Part of a small language model's weights.
Architecture: biases on query, key and value, untied embeddings, normalized queries and keys.
Each number is 128 + 24 x the weight over its row's rms, rounded and kept within 0 to 255. Layers, rows and columns count from 0. The size above them is the row's rms in percent of the matrix's.

# layer 3 attention value, 32x64, rms 0.21, rows 18-31, columns 0-63
size [ 97  99 100 100  98  99 103  88  97 121  97 104  99  94]
[[101 162 145 107 134 113  88  90 104 122  61 126 129 126 103  97 143 134 133 168  86 122 162 168 109 106 144 120 112  91 136 146 114 138  97 126  90 137 126 120 130 159  78 132 118 114 139 136 109  91 139 148 115 142 138 100 175 153 134 157 111 118 119 119]
 [124 116 102  82 154 138 176  96 117 127 133 112  92 131 134 112 140 123  80 147 112 155 128 104 134  89 129 122 129  97 133 160 169  95 150 150  80 130 114 141 120  84 128 141 150 111 165 132 120 148 139  88 109 113 149 150 132 164 172 107 163 132 113 114]
 [105 137 132 130 150 131 142 101 118 151 153 129  76 112 108 108 116 115 137 154  90  93 156 120 167 131 192  85 126 112 109  95 166 108 106 143 169 127 141 168 101 154 115 136 143 120 147 123 106 131 143 150 116 148 147 120 139  86 132 139 157  91  91 138]
 [153 128 110 126 104 103 141 130  89 116  87 147 121 133 122 112 124 116 110 116 164 133 140 116 120 118 140 188 105 164 128 102 134 139 127 126 139 120 144 160  54 121 160  89 137 112  74 150 115 149 148 116 145 163 129 140 116  67 154 133 129 120  97 122]
 [ 85 134  98 108 174  56 150 150 117 132  95 108 113  93 144 113 115  96 133 127 152 117 105 130 139 127 125 139 122 105 120 121 133 134 130  94 156 136 144 143 139 128  75 105 189 173 157 147 122 136 114 160 121 104 163 110 116 116 122 121 128 160 105 116]
 [126 138 128  89 159 147 133 139 124 125 134 145 110  97 157 108 106 126 151 109 146 144 142 117  94 117 141  88 114 153 173  80  78  89 151 130  93 117 127 106 100 157 166 141 132 113 109 113 159 164 143 177 136 105 148 102 152 104  87 116 112 124 127 118]
 [106 140  98 127 162 138 137 123 137 149 137 112 155 127 143 148 122 160 146 125 108 126 149 123 186 144 159 153 150 128 155 150 151 154 177 132 117  47 147 122 112 155 146 134 146 142 113  97 116 140 193 108 146 114 140 113 120 121 138 153 110 110  95 147]
 [135 107 133 134 125 133 131 111  99 119 140 129 134 108  89 140  94 122 158 155 124 119 198 139 155 156  89  96 147 115 152 158 163 142 110 150 125 105 113  99  92 124 125 103  92 108 107 154 178 157 121 161 122 144 152 116 116 154 153  92 107 102 101 115]
 [125 162 146 118 140 103 111 128 107 144 104  94 102 162 103 135 139 149 105 135 168 135 135  54  82 132 133 122 127 115 133 145 140 147 168 150  76 135 104 150 176 132 128 132 142 111 167 137 117 121  73 141 165 124 114 122 111 124 122 136 126 122 124 173]
 [100 122 121 137 131 131 136 103 108 136  88  81 110 116 137 148 106 104 128 107 170 120 129 113 123 126 155 131  89 124 164 125 112 126 116 145 150 121 114 160 186 129 144 130 186 153 146 121 159 125 124 121  94 129 135 114 165 147 145 170 180 153 113 181]
 [133 136  91 137 144  68 119 142 128 126 142 151 155 154 104 121 187 111 140 104 128 135 126 139 147 136 149  84 167 139  97  89 138 162 115 170 163 118 137  69 117 173 118 109 117  84 147  79 117 130 133 130 128 120 138 124 123 126 111 115 120 127 102 132]
 [110 136 110  88 125  93 164 137  84 119 165 141 141 127 106 129 112 126 103 113 150 161 131 118 139 117 107 142 136 162 177  91 121 101 157 106  93 132  92 137 159 183 102 152 109 142 134 147 132 144 135 106 108 108 135 130 142 131 125 117  79  74 152 142]
 [107 112  92 140 144 157 135 139 189 130 144 110 125 111  78  96 119 125 136  90 163 126 117 113  86 131 134 139  91 117 148 110 107 118 133 159 174  90 142 126 137 135  83 153 160  88 110 142  93 131 125 102 146 146 104 111 131 177 121 118 137 125 153 136]
 [132 177 111  89 122 160 117 103 124 113 102 120 116  91 121 145 161 116 124 146 112 108 129 140 110  88 110 149 119  80 119 144 123 115 116 154 137 124 181  88 130 143 152 118 122 127 114 125 103 143 122 125  90 179 150 157 114 117  51 116 142 116 123 153]]
# layer 3 attention output (transposed), 96x64, rms 0.615, rows 18-31,50-63,82-95, columns 0-63
size [ 86  88  99  98  89  98 103  88  82  93 101 104  97  99 114 113 109 120  94 109 122 104 112 138 105 116 115 102  93  96  84  91  87  86  88  83 100 102 108  98 100  85]
[[118 145 135 137  82 139 157 138 168 122 132 154 122 116 104 152 140 161 139 124 175 158 165  93 131  90 169 145 118 120 119  90 149 135 116  99 145  84 146 121 114 104  98  75 131 119  91 141 121 141 126 139 152 103 147 146 109 149  93 140  78 112 126 127]
 [127 132 176 143 149 129 110 131 115 140 119  83 167 176 101 131 142 136 163  96 137 154  74 130 104 151 102 174 148 145 128 117 159 150 175 114 126 152 138 142 130 155 151 142 156 106 138 115 139 169 156 147 132 155 111 162 136 111 157 105 134 100 145 131]
 [120 150 127 144 120 155 162 116  98 131 113 100 109 127 121 149 121 191 126 111 110 128  80 131 160 101 186 129  96 163 114 112 125 147 133  97  74 152 105 105 103  96 148  92 145 135 127 107 139 125 134 138 154 135 139  82 121 106 114 121 164 106 142 147]
 [167  90 111 124 120 112 140  84 103 142 141 101 121 134 111  61 161 117 120 117  79 139 113 143 132 150 129 114 175  73 122 138 127 117 137 104 159 139  82 122 127 124 125 161  99 173 143 148 158 132 106 127 111  90 144 149 147 115 108 134 127 143 106 140]
 [110 137 124 110 128 154 145 136 112 166 161 127  97  57 143 122 102 139 166 115 134 140  91 116 117 144 120 149 146 108  99  83  97 111 123 107 146 154  95 120 116 144  89 139 166 118  92 117 109 116 118 131 161 150  65 151 128 146 145 150 134 101 119 118]
 [148 114 129 134 104 102 119 124 105 100 112 136 149  92 128 133 131  99 133 108 114 118 140 129  94 138 144 108  64 135 111 104 123 114 151 141 106  46 129 144 134 130 143 144 112 132 126  80 144 114 107 114 121 143 149 132 119 114 164 177 194 158 106 120]
 [131 139 131 108 145 132 140 133 138 152 129 104 134 122 118 118 129 152 145 121 154  74  98 170 128 140 146 139  67 173 156 152 143  85 137 115 102 169 117 124 164 127  95 111 154 109 131  94 132 106 125 144  81 151 167  93  85 107 120 105 140 138 138 142]
 [ 98 110 161 135 131 126 162 140 166 101 150 141  94 100 130 130 180 122 117 135 128 164 151 107 107 136 151 149  73 112 101 102 158  90 165  89 109 114 152 138 100 102 139 134 144 124 122 131 116 116 137 128 132 140 169 115 106 164 127 117 124 142 182 162]
 [111 123 125  87 108 147 157 145 128 179 158 132 165 127 114 113 104  99 133 150 109 110 126 177 123 109 121 156 102  97 143 163 122 147 132 136 100 143 135 149 139  97 115  97  94 109 121  93 149 139 155 149 135 166 137 200 115  94 150 113 134 153 132 115]
 [136 103 148 147 129 128 168 140 120 160 129 132 142 133 140 109 136 134 157 157 120 123 144 178 116 133 153 109 179 154 138 148 170 129  80 100  98 148 133 104 172 150 154 114 147 117 147  94 110 124 131 168 163 119 158 137 136 110 181 112 152 140 169 128]
 [114 129 130 157 108 152 132 118 163 128 163 141 146 107 127 126 125 142 129 120 110 112 147 141  90 120 143 143 119  81 104  53 147 154 134 135  84 129  82 112 191 114 115 156 120 127 109 124 128 145 118 112 129 147  98 152 108 134 169 166 112  81 112 127]
 [105 117 123 142 142 132 157 109 150 110  98 103 159 134 151 108 125  88 108  81 137 133 128 124 104 133  92 136  56 110  84 153 124 115 166 133 135 146 100 115 166  98 151 155 130 127 112 140 149 117 135 111 124 138 142 164 166 143 145 178 150 137  92 115]
 [126  88 178 121 142 140 123 160 144 160  97 103 116 113 105 103 116 127  96 110 125 112 112 140 132 132  88 164 157 118 115 103 171 182 120 139 129 162 151 112 129 132  98  95 107 161 111 103 144 142 132 139  98 123 101 148  72 157  83 133 137 121 130 137]
 [119 146 143 138 102 149 109 120 124 137 107 133 136 161 151 132 147 132 186 146 143  80 150 158  94 138 115 116 148 103 104  82 161 160 132  89 110 126 117 128  74 109 160  86 130 164 122 131 144 155  89 151 147 128 135 112 136 165 117 107 167 138 108 131]
 [176 144 142 134 132  92 121 176 138 130 125 121 130 144 141 130 141 107  94 124 149 122 133 137 136 112  84 165 160 126 119 152 118 129 143 136  98 152 127 140 121 165 132 134 120 171 153  81 121  80  59 118 138 148 120 157  87 113 176 140 146 156 124 123]
 [177 120 142 121  89 139  99 144 123 122 117 151  86 115 141 131 135 127 147 117 125 116 174 148 132 102 143 125 107 151 134 116 110 114  83 139 146  92 126  91 138 124 112 141 105 104  71 127 154  87  92 151 109 137 143 106  99 132 135 190 129 171 121 101]
 [120 123 124 142 109 106 115 115 169 155 167 146 152 139 149 120 131  79 121 138 157 109 133  80 128 151  94 118 139 124 143 169 127 116 129 125 123 122 131 120 174 115 111 124 125 117 144 112 153 117 122  81 129 160  92 170 116 156 162 176  82 176 114 107]
 [ 72 148 125 100  87 140 101 140 140 126 153 128 138 134 137 155  97 157 156 144 159  68 139 157  83  83 115 115 147 127 125 155 130 123 125 111 114 115 171 113 159 141 144  99 118 102 102 126 147 135 108 144 148 121 109 109 163 133 150 111 121  82 155 103]
 [135 144 179 136 122 123 116 106 136  90  83 168 180 152 182 119 154 124 107 154 123 102 146 146 116 159  95 161 124  97 139 143 127 127 132 149 124 127 134 155 117 101 145  90 100 128 119 130 115 130 130 121 136 156 126 203 153  96 131 130 135 158 126 116]
 [133 116 107 105 104 164 119 110 129 148 129 107 127 155 119 110 137 126  96 123 132 119  82 116 167 123 114 163 135 117 156 175 113 135  82 104 161 160 128 138 101 139 127  91 119 161 106 153 100 119 153 140 153 141  76 102 146 150 112  70  92 119 119 153]
 [109 103  89 140  93 146 115 141 141 102 132 140 134 133 150 123  88 144 126 152 118 111 120 105 100  98 114  86 142  70  92 130  88 168 133 115 153 130 105 127  91  98 151 171 101 132 137 155 156 132 102 114 111  96 104 133 153 169 147  97 108 110 122 117]
 [157 160  91 120 137 117 134 128 148 188 125 102 115 155 124  70 102 145 152  99  99  65 122 141 102 157 123 119 141 145 136 164 102  96 139 155 132 116 113 134 117 168  98 134 141 102 139 103 127 139 114 132 148 105 117 159 167 127 114  86 124 122 106 134]
 [137  96 174 125  94 144  99 124 117  99 133 111 104 110 148 112 148 120 113  77 101 134 127 129 144 148 116 108 143 144 120  59 138 111 144 159 159 149 100 112 112 154  81 141 150 140 133 133 128 111 115 134 124 102 191 112 156 158 136 157 152 134  91 133]
 [123 153 169  87 134 148  97 128 105  95 152 125 128  93 139 143 134 115 105 128 122 167 144 143 176 103  89 167 136  69 100 116 109 119 141 137 145 126 116 114 114 131  96 127  88 153 102 137 111 122 137 129 125 129  85 132 139  75 105 161 124 144  87 116]
 [122 144 121 135 137 136 100 109 115 133  97 114 144 142 122 150 151 152 124 124 121 124  89  58 117 160 147  79 148 165 148 164 151 129 130 117 159 113 148 162 113 105 153 133 120 115 154 117 125 148 118 138 117 110 145 153 106 196 110  77 135 171 123 127]
 [163 118 149 102 115 158 112 146 129 168 123 167 117 114  91 118 134 148 187 114  90 129 109 143 158 139 131 133 123 117 108 123 130 175  86 122  98 126 105 158  79 158 130 113 128 156 118 116 102 159 102 121 148 120 157 119  96 147 130  91 142 125  95 165]
 [100 100  94 128 113 135 182 103  71 132 163 128 147 128 156 159 128 104 123 141 170 159 117 130 162 110 150 135 107 107 168 137 114 132 106 111 105 111 117 113  96 125 185 121 128 143 132 147 141 129 145 144 159 113 135 125 120  84 177 149 113 109 124  96]
 [142 114 126 119 119 118 109 136 129 101 137 114 128 119 142 108  83 141  76 116 141 169 157 126 161 128 160  92 172 153 150 139 107 134 115 134 119 126 108 153 136 131 134 166 123 106 130 130 105 116 103 140 118 122  80  73 118  81 124 184  89  94 152 112]
 [113  94 145 121 154 128 129  95  75 142 156 102 127 112 138 129 106 129 118 135  91 137 125 151 150 169  91  94 125 126 147 144 153 118 138 136 149 159 128 110 161 110 113 155 152  88 120 149 126 143 193  98 121 111 104 118 187  90 125 120 163 112 139 142]
 [ 67 142  93 111 128 132 157 136 154 104 126 147 178 156 136 116  88 125  75 156 134 133 146 122 173 122 136  98 133 110 125 160 149 130 118 111 116 113 164 140 145 121 125 134  89 159 159 156 130 155 129  94 137 107 166  93 138 145 111 159 134  95 116 139]
 [132 115 147 105 161 111 135 166 127  82  95 176 113 116 124 126 142 142 122 106 134 150 176 168 101 109  93 139 149 102 128 139 113 115 118 162 172 118 161 105 130 145 116 143 132 167 106 126  78 108 130 148 134  92 129 166 152 151  99 106 129 138 148  92]
 [144 107 143 157 156 161 123 124 137 120 135 170 143 115 129 156 107 141 120 137 136 163 138  94 169 174 133 119  70 161 149  95 121 150 154 159 125 126 139 134 111 108 113 136 176 110 148 122 105 137 164 113 104 140 131 106  64 162  87 119 140 130 134 120]
 [172 147 110 163 117 106 134 126 138 128 177  98  97 160  79 142 114 119 107 113 121 141 141 105 141 102 145 115 175 146 149 143 124 157 141 147 110  95 158  91 149 119 144 145 127 129 172  97 154 110 108  93  83 129 139  84 122 140 129 107 126 142 143 164]
 [ 87 173 135 153 159 138 124 121 157 148 160 138 108 156 115 140 115 194 155 142 136 124 135 135 124 117 130 145 150 107 113 120 166 148 110 117 134 190 111  83 156  81  93 143 131 108 149 156 157 132 128 122  88 116 157 123 109 110 131 123 126 105 156 118]
 [157 152 168 134 139 118 127 111 103 139 108 140 112 132  84 153 156  88 101 106 113 158 129 100 148 145 125 156 162 173 143 114 155 129  88 160 142 109 138 134 154 128 129 107 118 105 163 111 114 140 138 152 179 174  96 154 154 121 131 176 149 136 142 134]
 [134 111 134 110 122 143  89 143  81 111  97 143 169 120 137 144 122 122 127 110 145 155  95 139 170  93 112 129  98 144 137  77 108 153  95 119 125 138 135 135 141 129 180 143  98 128 124 145 131 139 124 111  95 127 156 129 112 130 146 184 158 101 114  64]
 [128 172  83 152 149 114 131 112 126 116 122 138 147 159 112 166 119 173 151 168 135 109 136 105 137 113 157 148 154 112 117 159  65 121 106 104 132 119 163 133 128 129 170 155 142 116 116 141 107 143 127  93  99 130  71 113 109 106 101 121  91 122 148 116]
 [146 115 103 153 139  82 127 123 150 111 108 141  94 149  98 165 148 141 140 155 153 103 130  75 121 107 130 108 119 138 178 120 120 155 158 105 112 100 135 151 108 126 134 168 130  84 154 139 133  97 104  90 118 143 144 121  83 163 101 116  93 119 141 103]
 [161 116 129  85 118 118 139 156 105 125 113 148 121 139 135 117 104 111 124 149 150 130 124 216 137 104  84 177  89 135 147 153  97 111 147 152 140 140 136 108 108 130 109 100 113 142 116 130 142 128 141 117 128 134 117  77 169  88 135 150 109 132 137 164]
 [147 159  91 112 107 114 104  93 142 127 156 113  98 166 128 154 155 133  81 172 151  99 131 121 104 113 163 110 150 145 169 114 131  96 167 125 132 122 178 104 127  87 122 142 118  81 131 147 145 124 135 151 130 151 131  85 121 110 127 109 109 120 161 119]
 [173 193 137 103 132 100 111 117 134  84 121 137 145 144 135 151 151 160 133 130  87 116 160 125 120 111 152 103 109 139 114 169 121 101 142 123 155 137 132 152 159 148 104 148 131  98 134 137 112 129 113 105  97 137 172  78 153 118 119 124 135 157 155 177]
 [119 100 139 122 162 112 161 133  99 164 150 123 143 143 109 106 116 125 146  81  66 131 124 122 115 105 114 184 103 149  89 157 120 100 160 155 159 123 135 136 146 171  86 124 133 123 116 119 128 126 159  99 113 110 145 183 143 111 118 107 145 151 129 128]]
# layer 3 MLP gate, 192x64, rms 0.189, rows 0-16, columns 0-63
size [ 98  95  98  80 103 104 103  95 110  96 104  89 101 103 108 100  94]
[[130 143 141 137 124 155 178  94 134 126 127 117  93 162  90 139 142 125 147 153 128 106 115 130 132 102 130 145 102  75 187 117 141 147  98  94 158 127 148 147 107 124 123 193 139  93 174 140 132 157 140 148 111 135 133 128 121 128 101 117  99 143 117 168]
 [142  83 151 156 125 127 105 140 141  46 127 108 161 149 137 123 138 125 158 115 126 113 146 100  80 145 151  89 153 124 124 125  77 128 140 137 100  60 117 114 162 125 127 168 134 109 146 139 139 112 121  92 109 149 147 118 127 128 131 127 140 143 109 126]
 [130 128 125 134 153 112 141 143 139 147 111 128 135 127 136 124 129 103 141 155 109 115 121  77 128  92 158 177  95 167 122 113 100 121 151 146 132 164 112 157 103 117 165 147  87  93 149 131  95 133 123 161  98 150 123 118 163 102 141 129 127 130  62  78]
 [ 78 155 156  87 173 166 131 127 125 131  96 110 142 138 150 124 138 174 168 152 104 146 104 152 140 173  95 138 128 147 107  95  88 134  92 120 133 136 135 160  92 123 130 113 107 109 155 107 107 137 135 143 151 113 119 130 102 149 143 142  96  95 107 145]
 [127 133 135 138 145 153  98 142  81  98 100 140 141 144 148 141 142 141 146 104 113 155 157  98  97  71  90 122 141 105 156  98 129 132 126 115 138 122 148 106 196 138 125 156  96  99 146 116 132 117  95 125 141 170 111 110 149 137 159 164  90 150 123 127]
 [120 116 135 144  79 181  93 115 114 122  88 128 158 162 128 139 140 123 151 109 118 134 118 142 154  70 147 104 136 115 139 146 140 141 173  90 133 133 101 125 175 123  53 140 146 122 140 128 138 140 144 133 143 112 124 104 134 145 157 129 157  92 108 141]
 [109 140 152 162 122 135 131 171 131 159 129 127 158 160 127 125 137  97  93 145  99 167 138  88 104 152 114 150 108 132 136 115 141 118 175 156 148 114 114 129 142 147 124 126  85 148  60 143 136 125 164 112 111 126 156 155 144 131  95 149 148 175  97 143]
 [147 138  76 145 171  81 137 124 127 141  97 135 118  91 121  97  91 123 105 140 156 118 140 148 146 148 141 104 108 130 122 134 160 118  97 134 156 131 142 149  96 143  55 134  91 162 121 140 148 119 127 170 123 136 110 106  90 131 122 112  97 157 147 129]
 [133 121 123 131 140 120 111 106 120 109  94 113 151 118 114 107  84 105 158 133 115 107 162 112 127 136 113 128 138 124 124 148 178 128  93 140 156  71 143 157 138 155 119 138 159 153 106 153 169 123  99 104  92 150 131  93 154 176 114 123 125  98 115 187]
 [ 97 115 132  95  79 145 115 161 124 140 121 118 135 160  79  68 108 156 136 132 119 136  98 154 103 122 134 115 151 133 128 134 109 111 118 135 147  98 129  97 149  74 149 107 137 119 180 106 136 128 101 153 116 113  92 106 148 161 123 146 109  82 145 138]
 [103 104 157 137 129 147 124 159 125 113  77 157 151  71 156 108 124 141 172 130 108 132 119 114 126  67 104 163 148 120 131 177 150 127 137 121 133 163 164 104 109 116 124 116 101 154  97 127 155 119 122 126 102 123 138 135 139 142 171 119 119 153 101  91]
 [172 151 106 136 136 157 182 146 141 131 142 113 156 102  87 120 161 134 131 140  96 118 108 131  99 114 127 116 101 179 168 159 127 107 131  96 125 122 132 113 158 157 128  98 128  75 147 103  85 117 176 118 136 120 134 138 139 126 155 173 137 115 116 133]
 [133 132 145 129 118 157 108 147 109  86 126 107 101 132 112 112 160 110 132 160 145 120  69 113 145  96 147 152 106  72 159 105 147 153 126 134 101 108 128 131 125 124 143 135 149 116 118 127 121 149 145  85  89 121 118 104 103 150  81 101 120  81  85 156]
 [107 144 109 154 161  94 113  90 182 161 163 160  97 133 126 161 182 111 120 152 131 117 143  74 130 155 131 140 115  95 125 151 119 139 121 149  83 133 116 137 153  94 126 115 117 135 164 125 129  95 124 120 153 116 116 123 151  98 107 142 132  97 123 166]
 [145 100  96 151 137 146 124 136 167  99 126 152 141 137 119 132 122 138 131 145 155 126 122 124 122 149 188  83 177 148 168 177  99 108 151 147 121 145 113 105 180 127 130 106 147 116 162 159 129 164 139 120 141 129 112 139 158 135 137 177 104 106 131 157]
 [125 111 163 125 120 170 151 106 165 162 146 137 149 122 122  95 125 108 139 127 115 124  76 157 115  98 184 141 122 168 153 155 114 138  92 103 151 137 106 114 120 106 110 148 142 124 116 122 122 144 116 161 170 125  77 110  87 128 168 119 111 100 107 112]
 [125 165 117 181 171 139 150 160  95 114 141 114 127 127 120 136 137  89  86 154 170 180 163 123 122 139 135 109 130 135 136 119 155 135 112 124  90 119 106 119 101 103 102 153 130 177 109  68  98 120 115 148 129 109 138 142 149 106 110 156 124 144 137 136]]
# layer 3 MLP up, 192x64, rms 0.183, rows 0-15, columns 0-63
size [100  92  90  82 106  99 103 116 112 108  97  82 106  98 116 101]
[[ 85 108 118 129 161 159 106 158 138 125 122 154 131 106 175 106 109 123 117  97 138 112 137 149 159 109 140 123 115 146  79 132 143 132 117 173 111 119 120  97 171 137 123  80 123 147 112  86 108 112 143 151 175 115  99 101  91 117 135 147 132 131 162  89]
 [125  93 122 130 140 123 129 118 164 124  99  91  95  91  87 170 120 130 112  94 130 129 131 126 108 103 100 133 164 164 167  55 124 149 109 131 125 118 110 109 140  70 119 141 127 128 134 152 163 112 152 137 151 136 144 122 114 128 135 123  79 152 157 139]
 [101 123 145 152 134 136 141 148 154 146  73 138  96 116 127 136 151 114 142 147 118 106 111 126 145 120  95 131  83  92 105 104 122 143 114 118 150 138 117 153  98  93  96 108  79 124  61 116 148  99 108 130 144 136 146 144 131  83  97 116  92  98 106 106]
 [103 125 125  83 140 137 124 155  81 120 130 138 163 121 170 136 134 149 151 157 103 155 103 184 131 168  96 137 109 122 121  87 118 125  90  72 161 125 128 156 106 129 125 141 153 105 117 120 130 162 100 162 133 134 118 109 127 151 152 153  92 116 108 142]
 [142 107 102 134 147 122 115 126 122 133 138 148 127 156 130 132 144 147 161  90 100 134 153 128  71 115 121 134 105 128 176  83 147  93  71 105 126 119 136 123 163 140 126 108 125  86 143 157 130 147 147 137 175 188 132 120  94 144 130  96 110 142 147 146]
 [ 94 116 102  94 138 111 134 121 112 102 103 101 187 142  96 107 130 130 134 115 123 110  96 129 129 113 133 107 130 124 121  47 144 136  95 107 122 126 116 121 150 126 144 173 182 116 142 127 157  89 146  90 141 138 135 125 171 103 115 162 118 121 142 140]
 [151 149 130  94 139 123 121 143 120  76  77  84 157  99 129 124  94 154 167 110 148 136 121 158 164 122 114 107 135 150 129 107 152 118 108 103  90 135 159 125  73 113 117 139 190 125 118 149  97 103 130  88 119 112 121 112 148 129 111 136 143 106 129 134]
 [100 137 128 170 161 145 120 119 134 163 109 140 148 141 173  99 126 139 181 139  78 125 108 133 146 138 141 121 112 108 120 161 177 116 121 127  96 128 149 141 105 142  88 152 134 154 144  83 131 112 182 130  95  89 157 119 154 131 125 154 134 139 100 124]
 [157  73 126  93 146 140 110 121 140 127 132 116 150  96  82 130 137 106 127  98 107 179 130 106 150 117 114 136  89 152 130 143 121 137  88  95 149  84 149 112 143 109 170 186 131  98 104 104 121  97  91 149 135 163 138 149 126 145 126 127 121 122 125 134]
 [142 111 125 135 146 124 112 123 111 151 161 127  97  93 122 160 127 103 127 160  92 152 169 111 141 154 159 135 102 109 116 138 126 166 136 115  85 107  96 137 110 142 129 146 162 116 103 151 103 154 183 131 134 145 163 147 112 152 121 102 199 107 116 137]
 [113 128 129 151 140  80 180 114 116 159 109 116 119  89 157 157 127 125 179 120 123 102 140 137 108 104 144 156 106 130 136 104 107  81 145 132 101  84 109 145 169 120 115 106 146 137 137 141 114 147 149 100 156 152 160 154 117 102 112 100 102 126 158 169]
 [ 76 166 146 130 168 115 117 101 147 124 118 123 158 158 189 129 124 143 126 114 141 121 128 130  95 127 137 163 140 141 120 142 150 159  95 188 105 126 115 132 140  93 138 149 176 152 139 160 130 113 106 147 132  90 138 129 101 127 108  93  84 134 151 132]
 [ 99 108 156 112 129 149 128 126 140  81 145 145 130 119 107  96 125 105 196  89 133 155 125 153  98 157 116 117  69 117 132 163 177 164 139 147 115 134 152 169 110 120 122 110 154 128 123 143 158 135 121 121 119 110 132  70 129 139 117 111 147 126 148 144]
 [107 158 142 142 128 100  82 102 152 122 131 103 141 102 130 119 164 158 130 138  85 101 134 143 135 179 129 167 133 174 117 165 109 108 123 158 108 115 109 114 123 112 130 133 126 152 135 117 123  73 103 137 140 118 115 156 119 103 156 187  83 121 120 105]
 [157 124 128  99 165  73  74 142 144 145 122 102 130  97 109 120 137 120 143 175 154 138 106 174 106 147 142 156 118 106 124 121 130 130 152 127 172 157 182 135 104 126 157 157 142 113 120 112 149 146 119 111 131 143 112 139  96 163 131 168 131  89 120 127]
 [150 116 152 135 159  94 114 120 158 159 112 100 128  99 120 127 132 171 129 103  88 129 131 115 134 139 152 194 144 142  73 106 128 172  80 110 146 137 107 122 123 159 116 143 109 121 136 142 142 117 107 133 129 109 152 117  75 172 140 142  91 143 135 131]]
# layer 3 MLP down (transposed), 192x64, rms 0.293, rows 0-15, columns 0-63
size [ 94  93  90  97 102  98 104 103 117 107 103  95  99  92 107 103]
[[136 167 104 117  50 131 118 172 146 136 114 125 124 133 143 118 145 122 146 147 109 131 149 112 128 173 129 125 179 130 166 112 119 156 119 113 116 156 113 147 135 132 136 152 128 117 135 143 112 176 149 144 138 142 131 168 169 105  75 160  89 138 138 146]
 [136 134 117 127  95 108 130 125  94 155 142 110 168 148 103 121 116 126 111 123 163 108 107 131 127 140 145 172 134 107 139 162 108 144 114  90  90 137 146 188 136 171 134 144 179  94  97 100  85 125 123 112 131 137 106 162 158 132 113 144 148  86 111 140]
 [159 122 110 181 154 137 101 108 113  66 140 162 117  99 113 129 115 130 143 143 147 169  93 122 123  77 144 102 127 137 167 112 158 142 137 124 105 159 124 121 135 158 129 124 179 121 105 168 131 163 145 133 127 174 145 146 128 146 129 127  87 122 121 125]
 [119 126 125 115 105 146  92  97 128 138 136 121 128 140 100 133 135 111 104 117 145 126 115 150 128 134  90 132 148 155 141 102 158 128 146  89 117 147 134 154  84 156 110 130 122 165 105 117 143 108 127 111 159 230 137  96 149 131 145 109 123 121 141  73]
 [122 143 160  78 130  65 138 122 141 161 166 175 124 126 120 141 162 154 121  95 137 145  97 144 136 131 127 141  82  92 151 156 116 153 142 130 130 127 101 128 118  97  68 156 144  97 151  99 118 104 142 101 134 121 146 120  98 120 146 142 138 125 102 107]
 [116  97 125 143 116  71 148 135 126 114 157 158 130 163 148  78 106 108 185 138 123 130 121 139 108  92 126 133 127 125 133 128 119 124  81 144 148 116  99 128 113  78 134 118 139 137 138 150 115  91 134  97 148 110 111 149  89  78 179 127 117 147 152 119]
 [130 162 124 128 122 104 116 150 150 108 122 117 126  90  93 123 135 123 148 144 109 112 120 150 113 153  82  76  74 100 141 102 121 103 175 149  98 138 114 163 123 123 117 151 137 156 116 119 101  97 128  82  86 107 109 100 125 103 120 126 160 168 113 148]
 [116 110 133  91 113  93 152 123  97 137 163 113 101 140 124 143 104 127 116 103 160 115 116 158 156 127 114 171 128 139 165 110 111 148 123 123 165 160 116 113 149 154 174 143 155 103 109 140 146  93  90  99 126 138 133 168 129 167 137  61 114 133 138 139]
 [135 152  98 178 142 128 147 133  92 113 126 169 112 100 153  94  73 129 138 151 126 109 149 136 132 168 143 112 207 131 134 114 123 136 131 112 141 152  90 162  98 135 140 126 152 131  90 113 134 141 139 146 145 115 109 114 131 141  84 151 131 163 155 127]
 [130 148 103 129 162 146 101 113 113 119 130 153 124 111 134 162 118 149 134 156 135 110 118 160 140 129 117 122 190 138 134  75 148 107  89 122 125 136 121 144 113 111  95 154 120 125 105 178 136 140 127 132 111 118  88  57 108 149 127  68 147 113 122 104]
 [133 167 127 109 119 118 147  85  99 124 122 141 138 136 123 112 133 138  93 153 128 138 134 162 177  96  95 114  45 107 147 136 128 134 115 133 112 102 104 141 140  81 142 146 118 134 128 160 130 136 154 144 117 106 134 178 122 145 138 165 140 105  83 159]
 [100 161 100 141 166 137  97 109 133 123 115 135 145 113 153  95 123 108 152 114 143 139 139  97 136 137 140 108 201 128 149 131 107 162 116 162  75 155 127  84 150  81 121 139 159 160 124 157 129 141 150 134 131 106 152 140 138 115 174 118 108 120 155 117]
 [159 136 123 151 138 121 129 107 121 136 161 114  86 107 124 170 103 112 127 160 133  53 150 127 143 138 121 134 113 180 108 168 130 135 132 124 140 129 135 122 148 105 125 133 139  93 124 146 124 145 150 110 182 123 137 149 153  98 188 140 109 111 168 104]
 [126  90  97 112 121 108 110 102 110 115 126 141 144 132 117 134  94 149 183 101 170 125 150 131 152 120 131  80 123  88 113 147 138 112 121 146 101 167 156  72 150 131  82 115 105  79 126 136 134 161 104 130 128 113 117 130 109  98 145  95 153 118 126 155]
 [ 77  95 114 137 120 148 168 146  97 164 103 133  98 117 141 121 106 129 126 101 142 153 140 120 149  90 110 149 145 160 134 115 146 147  98 131 106 122 100 150 127 168 155 126  97 109 119  98 108 132 112 125 137 120 110 158  95  99 171  67 111 161 104 107]
 [101 117  96 123 162 140 126 135 170 127  87  95 142 154 138  92  91 134 126  94 151 169 138 127 141 131 106 109 169 126 123 113 147 120 129 112 182 130 146 110 140 149 124 153 125 149 138 138 148 105 173 128 137 126 126  87 110 178 118 164  67 131 139 133]]